Weights of a small GPT-style language model, trained from scratch on English Wikipedia: vocabulary 2048, a variant of Muon for these matrices.
Each number is 128 + 32 x the weight over its row's rms, rounded and kept within 0 to 255. Layers, rows and columns count from 0. Numbers have three digits each. The size before them is the row's rms in percent of the matrix's.

# up: layer 7 MLP up, 2688x448, rms 0.103, rows 1316-1428, columns 112-167
# down: layer 7 MLP down (transposed), 2688x448, rms 0.105, rows 1316-1427, columns 112-167
up1316 113:149120117138107129162160119081104077128138121171139149121131070113097096129149102120170153141148109101120165136144176123171046171158072100123137121135213079101109064109
down1316 111:203155120137150088089133151110116152146166168142093146117099140119121135127079099079052104209146213164069155144145115107095149180114145170169153182116130086109173125127
up1317 107:105160118102158114119151161137103116178161107132136089093172179105101104135112107124104145162147087197133083103124162152134147144092154134110148115158092150121171163060
down1317 107:113153113112159164129130179073136078142118049136171140143072148105118137099080120152066130115129112115062145091148066068136100094123118121051104159105141109118137171121
up1318 103:144138142121102141141193144099128146142101124151118112105121110097139131134101094179172152178139138100171184113130114098113186152119071127161117132130162144046130125174
down1318 112:112114113165103126165149119093121146120148066112060150157131149175139149132109082159139118204133113138128155068121135133098109141137115173096128125138177135111142096090
up1319 103:050167143128061143070133153220059164160121183128104132139130115114171131103144171148133157112143156134181115113155096155128150125152100122125097095152129118149144100124
down1319 103:148176123111117125109149185111126143141091092106063128151066179130145181166132137115159159145155088131107186110173096109180164120106141127098127123107202084074116088124
up1320 088:112144088148132120081145182117136126146185122130146108162136163108130140137107072161140104153077139136121137126113155072121128158153094091145103087151149147175107066088
down1320 088:104117176084114077123085126173134116117102198151064170147140154150151086064095151091108177101154164129151124060088138159186151118112137086085104039168102150128097107151
up1321 087:104151160147109145132120146128102097058133145100157164173082104120129151165112141136118083094128141122140150157145112062118106154112130111081090146134112092132140125139
down1321 088:151134169114133109158157048120187145136156077112151148208161141104189142135112130094100123117126071162147129137099140111160123173147122156139103105147175165193156111074
up1322 097:144145114120162160112123198088110127177199105142160158186099204075106200175092151098165127139134116154126162095060185119150106166121102054106127113183108149207086141137
down1322 094:122149188132153113091173128091129090126142147196108125155126143174155085071101151151083131114147136111143093099122178144101124086114159125111149159068089084117173165161
up1323 095:126160140078173218095139162120154076102164099098127125137070144158121145124117147121113083185161182121146053154117159140096167159140160165096116060108115141143123116147
down1323 093:196133125114104077130150111142147109128054112136126137082153105108097114162130126133078131134098113143058099113108115066129123167091098104101157120111125136106136132148
up1324 090:147145067150096140074097179111157112119161172102060089140173166154098115123106144094159127122076086129122133141095128085199142149112196122125080083086218115098120136115
down1324 094:185084178140090140142079151126119117151094117164137095152082122153132158121113111200096112148124160161108162182125123168114139125140151122115126173116186133128077164151
up1325 086:161133114152121116105094177138119113106128131174161106128107116140118141126161119173108204174111166179212117147158145058141109111093082145110127134120144206130111187146
down1325 085:145131133080114136122197030125186104136121132136097133102137148127165178145145157154109216176095116118090128089167059117105104113146103151116101146094140159129202142111
up1326 112:148149140125100132138131185137097103168078169122104122102133075154152144152104134128079105100145155152108083127182148135181190134139102093089151110140116091131116129167
down1326 109:141143149185122121108132092104126142147131104107169146144141139217106173124190131115149136085096082140158179186132130102137090081106165142162125122095134087115145132128
up1327 071:192123146097131115179167075182122056084151128168166183127115120080113159118101153102164101100134140136083142124109115212159143149096119157157094065137184068127161193087
down1327 071:115173109125134072110150146088107113107153109190122098143170152140093078141122076135108182152131096151140098148143087134169111125115155129111172124061113174167178082118
up1328 100:060129108093140111169163169144086111158116178136179135111106202111126145111084098142118193140134137130123136119163078129105071164133181123118093193110170131142139120124
down1328 097:125153146109184113076096195107156124163112129128129137161113120130174147135151217139138133107092149126208108102105176106134076118112131179143100130128154147160131168139
up1329 106:111069127152145120099138196183112142125100123144149147172163089139095078129177129140114150114094107114149157113082149169133090154135141099099121103166104092132121073164
down1329 105:091098132102086148108190161163136130151107155153122113096102066152190152143176164136156083162119181096099126183092134157140083166133139168141084133127113102087124150158
up1330 099:200057087127166148161053124121086146131164150182142107163137164116116194123191183090131123109120155096144083114104093063116091124150153100098114114202118148106156072202
down1330 102:147124113121147097141139112122146124128137153143148143148138115166133111126114115143134136092196168118137134152135193129187094097123212175083133186145171087146111159132
up1331 093:130119168078031133111089135114121130137111118202088122137094151110111155138088103129089178154105091126169128173146074151141131116124107145094144170179129116129162141127
down1331 095:071146087142189154164107125146116145154181128098125155065131076115157110137093206157140125154127134125071168140115123118123098151125126154142158165135058202099119142099
up1332 095:162090114133109117115089185113149142116119085113121057166091151085108169186187151094128073127117096169157191113150127064081133102127182123123118114144185139146124133082
down1332 095:143141106119127149149089088074091090096144152117119183116174124132151141099104144144165132198102165135122155178176154211107161125129116167097111093104122109096104087125
up1333 104:115102124135152161117108122159123074217143141172094142213100125157135131130129111161146098088097177145144139133094121224110094145124116097139069120095119121127072110071
down1333 099:129107110137125170129074203106108128121119129134082104125184132111174107136165130120204142073183074135113125160141147107156148110156160096098148118139069116083114189080
up1334 094:172141117129173220198135162173159116165124190043107111123111140081164112166159129179119103147150147103165118139181130119160085144163135111120111081122159173094140118058
down1334 094:085126068103106093073154072119105134166105130136140194140089081132095144153110117118082166124120058137079177124082119160099106139142072161048094077171136164148140097125
up1335 103:099093146125131204113142153144105099083206126083195137153137059086088180083109095154104159105122151127104180134138139089104116081128119172150125149145167136131178183179
down1335 104:117110160154189081078083076132100176167117143123138102116124123129080136176135161107125127112118172166138100102130139172096130100074140175111136133145087186125142095183
up1336 114:134132148099133130112138160125144126157112082142077123122174159100103166147104155185126133178104087097163083120151147192173106091137092142157121116097075149099140086170
down1336 114:134179129170096126083152183142158129117165108151064149121128155115143122089132088107161080122125127090129216132123157142130112199140128096152114175143152135126094138153
up1337 103:081111131072111036117086104122108091167032189128159117150179161113135149123087199158167156196133143125160167093199135111160103114144157171107155140147166172065130095119
down1337 100:144100133134137171131127129141070187127151109104102108141094106136140088175096136121093164115087185070182121152157063196165101121164115078127070183119130141101137116100
up1338 102:119159177151102166180133090082150146101126123163132159106174156094142150100138180147078118143134137096113131109097156183141094121150188164151129157156109129139113107133
down1338 096:109120105140128122118162191167117122184095152138085097170054151146077135166137155174065063165096096113087157137141152142097111119129116076140134149114123137146139177135
up1339 084:123144116085075157080075169146111130143127158098129159130174169140185142166130116119106170109139166131116141149137145126111100081104110166097175181088146115129120165192
down1339 086:169163130124170104136175098109091190115101109161078082116129125075090128174151192105124114159144162112124111074114141170133124107146143109162054132124212129112079154086
up1340 106:120146082107093210057163136156111125084134115143121179146163121175125142154129078117200151134156101112142138105198139098126141163070098120119149156141112065143142112173
down1340 105:086126169163054136062158122150125090116162111130118085082164097169146180106194137093073143099139096152169142178060131133151145070145082108147162146103192148090157126131
up1341 105:148207092114129147118133164130117127150113147150075173068146134098147122157141137144058115077098099138076169132185166089119196128173139134166145118139158092180113116085
down1341 105:180137113131169131139129158124051135087137108098117128140106140159159091144114098050137129109083183125155112054113163140144094089161144155105173128118079151172139160094
up1342 091:175085167136115128108121136144159146136098149090135148145118099092124127170095169123190168075166162107173121061175088188100118048119144146103159135121083138136153080081
down1342 087:104158120150101129154116070118128121090141118194106147130133150145124186088103120085088145157124155163067070094097129124139136175126094145167140129072203112127126141068
up1343 090:174106139064176168097134089126130148138137092126142177109136082094161152140137112117111176117140175163103134163137145168121110175135123144132142137091169123081104137188
down1343 087:119098119088137147153154102167061095094149124100132117116095113116112159127143154106153137088138119111102136174093129133205173072082183098118163083138201114155157094135
up1344 109:138170143164171127105134141136096133138073143191119063177106143119128098108096074122094150164082175122124123092129143131104159166130154090139144091106112132123170154069
down1344 112:118103125127113128110122159131130126105108135087135085094161112085084115119111143126146079070187071092144173111108154135145119138113142114124157081107173114169161139119
up1345 096:194120159071095127127103109151078193112097133147151088126144096109107108153110178119137099140165149148136110093191127171144129148123150127137131126122130098106115153066
down1345 100:156156161117117069109105044173167100107077124151121052100063165112140143103139085105132138160137131097170055159089137156102138169140098120046110138128114205113127091155
up1346 106:139128175122113135164116161136129098116057106107125108135106124119163106090126145166171151115139112151099144143087187115148111098138074122114101127136084123098117133150
down1346 103:084084149079135098138084155160179092165127150053136135174138186160098101099122095148157171154122128144125146118110104145141178126161100081154099129132173157142169169113
up1347 106:173157140121146153109121152089155136138066086122137151115178152126111146075122172083107097165107158177150107070148129113143161164165175131121129113150180156110154150108
down1347 105:135144160133118153155064112157151157142129161143121072209091124090149144168152129097182133136125136170045122125141097111120094171138109098153123110131165172190164146185
up1348 107:121140114102140148136134153124123128065129152068155103158089176157127104091126099182135134154130149133154130161139122056133171125103111160137188141129135121120120126109
down1348 106:098152116104180155135126116148125076105072100179127113180093204118102091077199138125105070138085131110129179147180107147180075135101123170101182063127099169131139147108
up1349 085:129094092144107051201138079112150141065093115135171093110170168196107139134114144096107093117118128156105141100112151123171122080160156134096155152124123118178122128167
down1349 089:092140155167195207144106178180143052113102159149147162161042117119114061146132085095099120051149141142177109148115085181110137138133081090132115086141140116085170146072
up1350 116:142093141133146084155055097140154120094127115145091123080137092187165186070047112149123149156171183169127125135098089125137099194099096071141174094076158117105135087174
down1350 119:165101145108103159107129179153123177093161095075131083154123143094098140143119142186175122143163105080117138135119108150114126177163157129123093179115128125156153146144
up1351 089:140111124196113135131098132103202100070169157219165106129134177059125109144080140131132134118127109091127161089110109154104139167198095128101177119097110129129151156130
down1351 086:112176094172109106192129157163138145124108111107121141129138139102128178148156162160148090101160101152087109174135093145151108136183128118152156096123117060072170120133
up1352 094:153141155096083139134214059090128123122087101113094142145178077097142150131137170163142114211079099080175092108125133159088141157121167146086071148148062167081069131089
down1352 095:125133152127156148107121018091098101124133086136156122091169136104040094084164159106114113125165130157025074092105108142118139100109073094112086196107173096106173168066
up1353 109:165133085137098135095153126056144095059129135156115133079165089113187138079071146078080174099134123204150113149138093116110106126140120122119166123215129088214160130136
down1353 108:129078059097101136176123157084092127124118106090170088101104135101140123148141100166099162116131071131155127097143140190165119107154140125183138176119146066092152170113
up1354 098:148096079100123157095063192149138092095130205140091167133122142144114179112157180098125128136111144137140129101121145145129136125132173124172126093162105059148144105059
down1354 091:077108155149095166186131087124138085125138073175170100099107116080180093137131187152156134143140123128047157118111084140098073141114099142128152139163142117089122143138
up1355 095:106205036101141104126117157073105162118108136128140157108176143160149133129128183148166169139136132127147119163131172091065162097131107113133090185122110182134064086122
down1355 099:120160102114052107114096084095098104088113143084148100113097134134145110145155114113195142099121106097192122093204130082199181141115053089104135080120163145133138087069
up1356 117:115098096097139153113164091113144140177140161158134168132099142092134093116122127161192120156095137138134119173123093153152149133135170193152116094095173169152088107081
down1356 111:067066179167148093183153162120134140118098088133117116064123134119069161148147189126085121151147109136119102092110116135160135131138123127161181140095178157167112106126
up1357 110:059183150095127058125142157066095093137156147114162149116105152138084118080112115159101071104123133077147179139087146124163112149105086159156101160104141116104100086118
down1357 108:134174103109139187121149119157097148111136191063143142139146176161125163149135158197091127146071081082108149145169115080096117180137087120142183148106077141100097182133
up1358 098:097136176172104092124091137138167110112083125123121141114117149169100140097136167138163136114124124159118108126180137100111129134133133159159148153064150128123098093114
down1358 100:136131065042117088183133106127139179048084104151130145134127094091165161141127123116146121137100138124128168057108100076184140075069103083177109147209126081083170115149
up1359 111:172143193137115161144095166086151187131109145138116144152129147136154117145119127117161132139116193112112103098169112098137156101130128141135094166193153117192142138051
down1359 107:123175197126137106138146167050178112082137163169154130099123114153084091127126161174128072182180090094099179144163072178130145134105118133109150157131142094141130126103
up1360 098:149054125120119089138200158144154127128048141200171122159105124180161154185068118138110129139136139145157113115191096115144116194091143108096135119087134135095117136108
down1360 098:127146115141106077153154147097087181110143114129125151114170094083137141125159100121061141092095112122158110156148123152094116058157135147154142115111184097147063137138
up1361 090:082134125083146078155138083088209150110148168117152120097141083139149151146143090156144095107124093118079153101102151134101145103095148123132155102164161151084147150112
down1361 091:089121059123110158123175157124127134143149205121124146082144175158119114164122158142090139092052150100089086122165104174229091123140100108181139134070128092182128126111
up1362 106:126094070093199152144079117149111128158139153178102116115224083156142149134100154119122099137118123106161164141118123116163123096084126151116093091136178142152098081152
down1362 104:139142176127195155101124181169116217116159112118094126121156095158103139068164150081114135096119110092115164150172159110100177107087128100105138136170094213123086158072
up1363 085:123110112115147077133158120086103182069146129122174168133148161148153170152135145152116177157157133128111084096121178140161118188081116134104178162209162132100156075131
down1363 083:156099081120127157127129134125113089148192116113186194102134110163143134195097131130175165102107106186141164081193128137127094150120103113142074090132127150151144135082
up1364 110:107171165133138079103103104143133116204092114111146146170111142103122104088127096116153139091137132083120174135122075078112060176102142141134137123179126086126173109106
down1364 112:126200108163179128138158136139148148134110242113155099168164140108219118110141144107119095129145116109126084146133092107154160169099175121122137054112073194113147160124
up1365 094:140163185099108077140148201173123113165158122160102110168132152149073130130125141099086145105153191101119182152121097134097132085134131112179066076097062153140149160037
down1365 100:154163108133129137096146051136182103109106103152176146120170167136144094152101087121146111133120148083143159137131104119104176103160161107148134143227203185129151120199
up1366 108:129132104154135091125131095132135171122154052175068126172151132115130127144076161113189143140118122125094131108123115139154098130162157199094061086090109100166194168056
down1366 113:076151113155149092112155134116070134090103099110158152128110095162121116084121149174085194197106114131129155134098145140138122098152148159162121147157079139101148122052
up1367 097:151160157152175120097179116082112159115105094147189147126130128135119120172094122102125129128119087159159199100095131167118102138173141125128144122072108110104152113146
down1367 100:130114172127105118140087151125122081117123125137125058062096094152191151117106181129119123097095159097151116127193077120156147096075166137121107149134104087175130136177
up1368 116:140148097108152117126132125120109129171137120095115093183078132105137157091129071109134147127074145126129065113155145141162132127137149147136145124116134166097159125099
down1368 118:124105116157156142136160139145131127159106120093123109071178138115045125112157116116087053142134134132068132110158055179087121086129107106104185106136143126134115141140
up1369 104:156152115151127152141118151186124097153160139072080114128188129159092167130107126091111159154127102173118127074140149080141093145119137124099115114082126112122108114147
down1369 099:124140129130110116162174128093161125117123034081092105130127107170115144113167114130110086137117088118119112139083180084137149120078074155166118098138149072165109122181
up1370 106:079101128143121172126123147162105119171166088154128152139139121131161088142141132170095070110120138168127086152100153132128086184132161180116107080180134165081097089115
down1370 109:125160135143112100145171163100068136150114128144130145096104096148070124130091145101100117128139139103128114105092045101141155178163145174109130131153175173140117141133
up1371 087:068052146098149128066124131134138096157122145149163134154118149125138039108087091073122135152108144160142102091081140153178110112120157195091154171138176136149122144131
down1371 087:159103129113151095158100114170154124089133103104137154158118134097135107142122163141118159130141159149134162169123163107100201097113074137159105137095165129099183103116
up1372 102:115087132157122066158139104137125147090127141139096159111160123094099124153106117147122151149152102178164125149160083158152142179100202186129126128086116080184160092173
down1372 112:114113142092116121115116114116138079116074099122145141093118145178120166113111165122139167170074108153172169102126207090167120187184113205173122142136076129129108102131
up1373 117:127153146134122199153131155147151115083101221167150144121189092133132157098108180126139182169135142146156091148134146111167128155093130112084152151102142135129132108105
down1373 122:154196165163131128134110150129112135110095213149108146212202104178125165121125136091156166152147130071222066090138149140111081107150068157106196114110118113041079130146
up1374 098:086138093169093108122129087113108153114180124166063120134055109126149153126172201117097127148135124167100148147143199133114120147152163173106162163171172103210091168170
down1374 095:144114111166099153137105145058134108104098123164183134154055097121088098105145091071106109112125117089118115156134070090084118111126061102113151176187136072047184132109
up1375 101:151114146121104081113114132145123135186108077098085121154112097175131091128072072094210207151176171170103084151076111154129165137157143180127150136154110152156037162039
down1375 106:159097133103152117168151119121148075107168168142103106112082155103135080136075113091100169136168125119091111193112127122151083099049137094195080090144116164094164114117
up1376 116:169129077186094080147155121133124113112082064170105115152139148139167104138138078102061093125101148092156172144138112153082130153155201115075108145110135133136173088138
down1376 113:177111136135118115189144177072100140127154087107093181125087234112118156094138151137123107140159103181123109111113074125097135107145090154120117177116176125108126134107
up1377 106:057112130127094199184122159134147133154157122171148168125138095175087162068148072142125151056108075112175124125153121115183163136094148148112185176108092137095134167106
down1377 102:139105155147076146112094168126144196167151102168048167086131098131172163118188128153143114115106086162120127136103175122139124094128101131121143196135145146133153101100
up1378 086:079196054161120148079100144153138125071160111135094098118081139134105106156118183104139131101127131110155131085080115127097164148131109159153150097098150108061083099080
down1378 088:120113146118135093161145157151149104147107183116101152107129112150141133178142100119068153064086163127192125143138161183125083102131084149084135130191073140140078140126
up1379 114:152107162130173112133104130099101122124161138124133115136105121193081115106102157128095132129080131071141124113119105161137150125179094182143161164108139142089189122126
down1379 109:144183099145112141140103193144187180118182110161131179117150145117116112126093133154103160201110154093137146116142100154086116127161122086212188150143080085128090151111
up1380 107:137071126162130175139147117190104161065129079105154152066137112176145135124126113152121131157156146140184118171121172077134202120119124162125113137165158106148129107140
down1380 113:141126128094106092124114146170092096100102099160110144108128140089129143116207134154145082083162177118077136081104133105138078157116075089141198093146136146135154076137
up1381 101:106156096119125126128121161150119208129125108136188158131142113189144158139179127108145136140171083157151094112114126112089140152062145212151092151139134172098102083161
down1381 104:091073124144180178127113144145092116127138140138177089152147146120128051163154151147153122144124162098146142142104176115122161137167114131125125133091114121118110133132
up1382 097:143107133136163117175134142150139071128158156128128057136159073072146142153087091142130129141154132146106160141171108147128076163173098166114113135117103101143133079115
down1382 095:114153112135128112122121111158134074159152111192125087162075205158127073100122103142113166132159158095134114143153153099078120117148132073138191146083085065153131113167
up1383 089:137116076093099063148142131108147099118143135104156102106076118106119142189120160084109125144112144119119127113112163184112169160123103199175083158085085139100092123116
down1383 087:109138181117177151123086117056114095143202103140163135163124110101145108141073078142168158192162130083129041075120132122145152155171208116118163089155086104119198089131
up1384 091:125101156055138099111092115111186150148144160165133170038162133146095150099131148147071124093100108159137124104146089126097128094130163172138095106174104196082197147109
down1384 092:097139150038147138152157172139140115116174127143161103226083127148146186156157194153140102136115053135117101115131080127122117123111106127094141104129147136172109090080
up1385 100:064114108083122094171106118155127131163146148094108122120134140134096132113139103123057072139109090187129177173100092136098148092136134040162137228168137168150152121140
down1385 098:075139095123134119136088122148155164129107130097117131134130123154116116077148134125127120182121143111178095122100064118125135189179071122160097104153069089106069160117
up1386 103:132109141132184152137088151092118137132114187049119132150164156130141108074131140123057203150111122139119097130123143069095115169102160107165128135128124088157128161121
down1386 100:187122154117094121121172055113090109101113136117127130099140143082100093121140107160109126121099127161086160125189139158120098128114127125132121157121180111096107097134
up1387 098:147166137104136121134113153126101162102124110160174098119162112160156134151137127149154129172110104170093107151134159096166063166106113116150140113141064139086064110098
down1387 092:131117121149193176151110071134112120099115141128122150207123131158109140104088083109158158113124163128150143095097103156157113103163136182165170138084197140210112132112
up1388 105:145157136131187134158139159172159122096155104120153128129120160114113085106122113117193121147073096114148042191123097138070181161214084093101184186171179082108169089178
down1388 103:083058155150101160145092104131081138111174120159082155119148126134168166087140177124112122162113088108113175051133100137193147124145086122132132169082111157176109112109
up1389 115:139133138164120161063116179159112091192126177105128072196178103126108114167074158114118142071127153177092109142145118128138198072105155072117138135186144150210102140095
down1389 113:117100127140109107086168176093144131127147099147149081110123177126151122132134100162090150126085137091142183168088115060098106131111062114199120129103169090111134144121
up1390 096:118139079074138154123093105158128088101139148131139117138074124165131131095100089114104107132163203116098115145165126136198155179090154087167076144112147129130088148078
down1390 094:166075133112144109132128122160107141165109064131154215094181098157188173144158152144092095100113212099114151095200166116102109125152131085122216118110135137096128178167
up1391 094:125123164118137126108144107163173127079134123105073141125144088129169178155113126152032127131118180029148138099106107161116134165079129115143169159120102106128123096103
down1391 091:130069132178085144121142136111112153088140193070155103207209104168072131031125137108192157115122109115115112050134181138144098114124088141160126046079121081139086148112
up1392 085:133114140138100124080082183101108059041062166114095109120075165144092145120108129097167112135101114169142108113131128159096140138093196164094147160099164175120151172097
down1392 089:111105124127179113081144105153161179197155117099139109098107126162130175077146180073142172069145128171152149149097134129170179113169111111127117101146066105093084138093
up1393 111:106160140099118138111105110094217124097113114178119106128152138085160206111131124176154119159097149169095127093121128199192147162123136101110091114142147206110146145152
down1393 112:112108099064137134023117136161094132169089133118097103140124050170162189127166140088127131101149084087090148173173095137124153163121139137175157087116062099145153203182
up1394 099:089165152157097125160152097181064072083162149184149079168146145074100107103112153091132129118109238132150056136120135119105138112158176130174120105116177070115142103074
down1394 097:123146206137172096135072144096164139169165091065110174129100091140184169138162135166121099149118089147090175122092178172123051092126126092125108118132208123185158166191
up1395 084:125150090150177084182152096051106174145093171119149131137116156087143098122077117125128116162105134191120122128144144159155150125232186155150138182143188113118116176162
down1395 080:128117132109096156202072112095138088108112092122126077120117109131104165096123190103135111094164148143162116144173167126161107162097048097091116145091063139127130135134
up1396 100:078114110114178151163068129088125114128070140193121110112169141121108173180131124193128147095180188152153137129127159192113137153125108181177166146116115138122091134107
down1396 101:117111133143113157153169123112131157094106153148153137128149168181093056168171122135156149199126133128195153190098092142157158162114141103176147129122111132059098213183
up1397 100:137126119115181159222142126148111155086125149147145145115150116114087100176162145096033157126157152187139101104172157124167202141132067183130182092161159132148159076135
down1397 097:119111110089156152100110184102066104083152103146115127131153146147172170103154154154131101118114112152146125189110138105099123139045158087159125111105089078166109086126
up1398 087:151110137131094107104165131164188127132109109174143142125085121168174167142175092084146148097127128146064073148155176146176134085107154140120126132097138169114121139135
down1398 086:114107094142180087154082142231166144103122165139101149123056117136147124182090118075168144082139111148189139135117150133108129131143176101169118150148137107137143188149
up1399 087:163097120130087110130159192077163132102113116110119088143134144159122147141092104113121145137099102189112160114144175147126155142154057110128099101134147154123124157141
down1399 086:124067115117134137150136129117185138132113153113153121120119091142137155164135149113148109111093141129133110134142169104137117174176138141140070160111105153112138159115
up1400 105:114111157176156121206164137072111104080139126137056108121136134122165085144199128129137094100147120120119178123114175113083133155108102117136085176136130140134149107115
down1400 100:063130067127122120129145112118161138141080177063148096140196148114143082116105127082109150131041118128178149118133123145162124130187099093166175147145097140178125151096
up1401 113:123105108106090117113149160165128043146120159089162159104168176100127107113121069089188138118133142098152131184137100102092155174173189076108124128126151113113121144165
down1401 110:115127130193118103098102128124197126137176110136113163154134162131157151160148181076159123193129154096157145160199115204149114102097061094112167124129112130081208125107
up1402 111:122116158174125148068125145135097137111079140125155106207134093140127131139114091100124141107102158079149086134128099141097112141071105173111181143110063108168112142152
down1402 124:086179136108067144122101225137085190124123100097124126050168209158104127121088149118127150180118101134129129157143124082095126098085096134171135108128131185138092062157
up1403 097:173098158194153166090108204175095119119122159132162132130154145039143143125154139160172137061145125152059212129154100189118152130118140113103162174102138146178224106072
down1403 091:133108136097106090198102066127079102175131138105156210112108143117091116141130175157090122192133136159139150129131157161169140143133107140116057158119129131038191065090
up1404 102:077092150148132132146062090130102104161077100183089146103164162173102152115089126122075126154101157096139177160141135115138177116193043133139145154087077124151117102135
down1404 102:111141096142136182119134132103168187106118074166136135125113107096140177255187087148081093066125109167131148100106094168120069169064185085147114060163184182143127144151
up1405 102:131123236147070133136127123125119135107137133157122199107158104074089121143108119195151135115190101147166152100186154132160144136093139107165141158162101123170128187121
down1405 106:099117138110082099160184090111108115095108113111122156086124109124198142105131190087106068123123148102155073155139137100130141124114086108122136076138133096119188100133
up1406 093:192094130120131110152143176070123106070144147114180175176148027133148131180121136136109109128146119113149127066126102118156120159095105100140120139133068103111157156151
down1406 091:099095143097125146127131058136140142142076087070048153105118153125076053083156148124141174104116116132067130202145173122150101088159158099151174132130144094110118144125
up1407 103:154171141133107131129159152076168092123084161173160078136152111103127129184098101077098181123146144165138139133146091138160146130118148125075130135111118095138059119138
down1407 096:132093133080117145094070089045112146042161144101122167145126138144128202128150071081085118159111047155101128137179084146158204134104155149152163174084125136109123174110
up1408 113:135140157092178089155190127063095183165121100140156179158160120139078128105090144164151132120099131192135130144128116147105084126120168177110153156148149099159144121197
down1408 111:130121131052132156123084139112109123173124135128119083137148165172092183099156148117145119119067099100148109153120132118104164113153120082156156104185130149128084139116
up1409 115:221097133092100099156106111151091142157047123128127126111098128158144088149140151103108159111144132144103109109114065153135157094169062144127153126091097096114113139105
down1409 105:083145106119072095097172141171127114108200084087135149128107169129098163123178111169135118198143105101126089182130160107069118129069102161152159141102194126130117126156
up1410 090:118115184115131163163088118129129161116133156118111107146148143113125107125160149120132150116158156126096040143129135159105145173142152087108133137082200147065169129173
down1410 092:107122125082068117104113119118080165108139158128129106136161164078183118177177128128162098103092111131115124115113178166129123107103071144122114123196106124135104126109
up1411 093:125104129133137172125110179099091093122156093112107083132202197172165083116184136204126183178140214158077092155155149166117131217173078112131163151146122176099114115207
down1411 097:104118099156144111163153124161094137159107129164215146172113119168117111100095148152138167115116111119133148126129104118127123128186124115134141138098188091118173111128
up1412 118:123126105179177195071152154113094157134145074186165105045176129179117159145135194077135177076128091179128126121154140148070167172086153158062131109082143139103135134184
down1412 119:182128104102137126116163145125114171154118091091157160097115119163162109148167166120082089120143152123124131160116123127104092096121116172142128114142105103160183085236
up1413 112:156133070164166134145135132155085142085136098137112120159119079118142127195144144114104106094100126122111071094131180193172164154110114119133114166115162087154098126118
down1413 105:190109123154144127082117130097175165160098126174168127124154159152084171132103146141117132135082154185157128161098150129108117150116097172128137111129130113081139172086
up1414 114:102100068116130091154135112179144112132110081106123163125114111114192111112162113159082143150123065128120066160112083109159133086148113104110178172161113111111205084178
down1414 118:121097160097184096095167156052114132129157136152143075117152137060173146125155135171091111115136184120143067151154078073173160144069172165120128117119120082157111146134
up1415 102:156063115090103121100146108141120116159156102154138122157128196100107129092182137136091131182116116114089139107116149152128113133124084141164152119164118157138186200143
down1415 101:131090105096171112133132113146157140115111176195104130149092090123097121170245128172061125102081156088115146077085066091118066051108145142100098120116112095129113152147
up1416 103:177125135147137108109090104127164110126123093132111124132165138161127166202141165181140115192143115124146105105083104156129165208138103183085127120114049148128104167184
down1416 104:155174138085110138134158132098118093103162115096155114119107136168073112121125139126173097103117077149114075138148114147153116030184135101178060125122137085118205117145
up1417 101:111149137119137154046125136132156128102100112139149160067165097104159107114126061104153085129122144179113146176153133144132120127100110123154101170080127132087130118151
down1417 101:119147098049157148140118094096116122136096094111136135136101084173081155107120131176126123120132144144170114162151146078172126140170093112100162106164178104140147135105
up1418 102:128174132139076176137156100090136114157134153123086160147178219099124150108105187145104136153159135117124126113117139122156145124095118178104109161122101103095180083159
down1418 098:098104118098182145151103129172115144156117097100103140127127068130067108085137100134123127171158107156088139104144163083124134151088106126126138129091126075053084159144
up1419 111:164129135129118151127134115142089172150111100137100151147112172161111174150129137197092050085138120065137119137142152128159112127087060173098133169202151084106176149107
down1419 105:154124108161147125136099132097149107114061129123164126135092077192052107095162145065115122125122112120170119154072103223181116155182149104148135151155169100193114127094
up1420 103:128145102150090169132150109104157117105126099087158114142126119161080166113151134129141145136206086138133152103101108089145182127147125117108137107139119120139090142093
down1420 103:227144135128163133101162119102134118138128114154115142125129162141164214191143118130144084104132138139158128183112117155134149169091197102149107114129142144128148141121
up1421 118:131123067115204155154132169123142138198154143160085124123214101113116118145140145120119204144136121107128137144131048162072078159157139150115148083099148114103187135148
down1421 116:174135134045111102134186093079110105142127154079106166160121161160120147112130148160121142075175158103093092093073103212169154106139123156097167116140162075140154135075
up1422 105:170102097164169129155131106114100162117180151118123137119145112129109124175170107116138077121128072180065160169089091105137116136183145093089153071138150108122167148128
down1422 099:153146102154076100122129164134133145157143115181062147170071106117144151118101154085124110188152186092172101090099128132133177108073137205149204184146144151124117080102
up1423 109:097104157127156100139186142134119099157151164135175149122130107134178112113148173108143139077131136141126097126077174161131131118128123161126162117098127101090149153157
down1423 104:156081135123131080141168105139166121107171118187124056182133157159068113150084106138130135126091160095129132149200078127140080255209058149120135139085136091112097108129
up1424 082:145144116102141230135126173126168069107153145149106093126137106211142160151142128162143074115162134097099158132103101133110128113067128142146144124142165138212197149078
down1424 080:136133160122159082117139103111086098149116121158142076107156136094126131144146134113168138168160131161137119061158131136090095082101143131122114109112145155111149077138
up1425 092:107126123147103089130109137153140129131128139145155120135033139133158136121136139100113117122146071084158141102091143176132133154140105186137114165091133086076139098076
down1425 090:125108144132163093147200155122149143174116102142146142112108094085122089072137100094127104131113143130166157209121133179157100113156133116165091087121146099138114130098
up1426 102:116091165161095109112128160198168142114150157136107031130130130142139131103071117185173186110184158108136156195182140135095099160106120100084128123101083196152216062133
down1426 100:142128112129127071109104088135172125124142114111128110188109201104052134093132128064190081196117153157098120137173168156140148119084155109092194114147155161138144125106
up1427 098:135147067180141198101101066152155153160091160147134139148115111174133132150126143120138169148106111109140120095191170117075129127141105132162155092112184148147160087085
down1427 098:140157185116169068157140094129114084089161140124116096095109165110083090101163200151170092153116124111106106138144146108151122104118136167128140086164113154082145161153
up1428 100:073058151167168195088139100174128124130120117196137110123125161145100111109050058118189102051162176127102175155122106152148183081102104137091111161171117106113104132084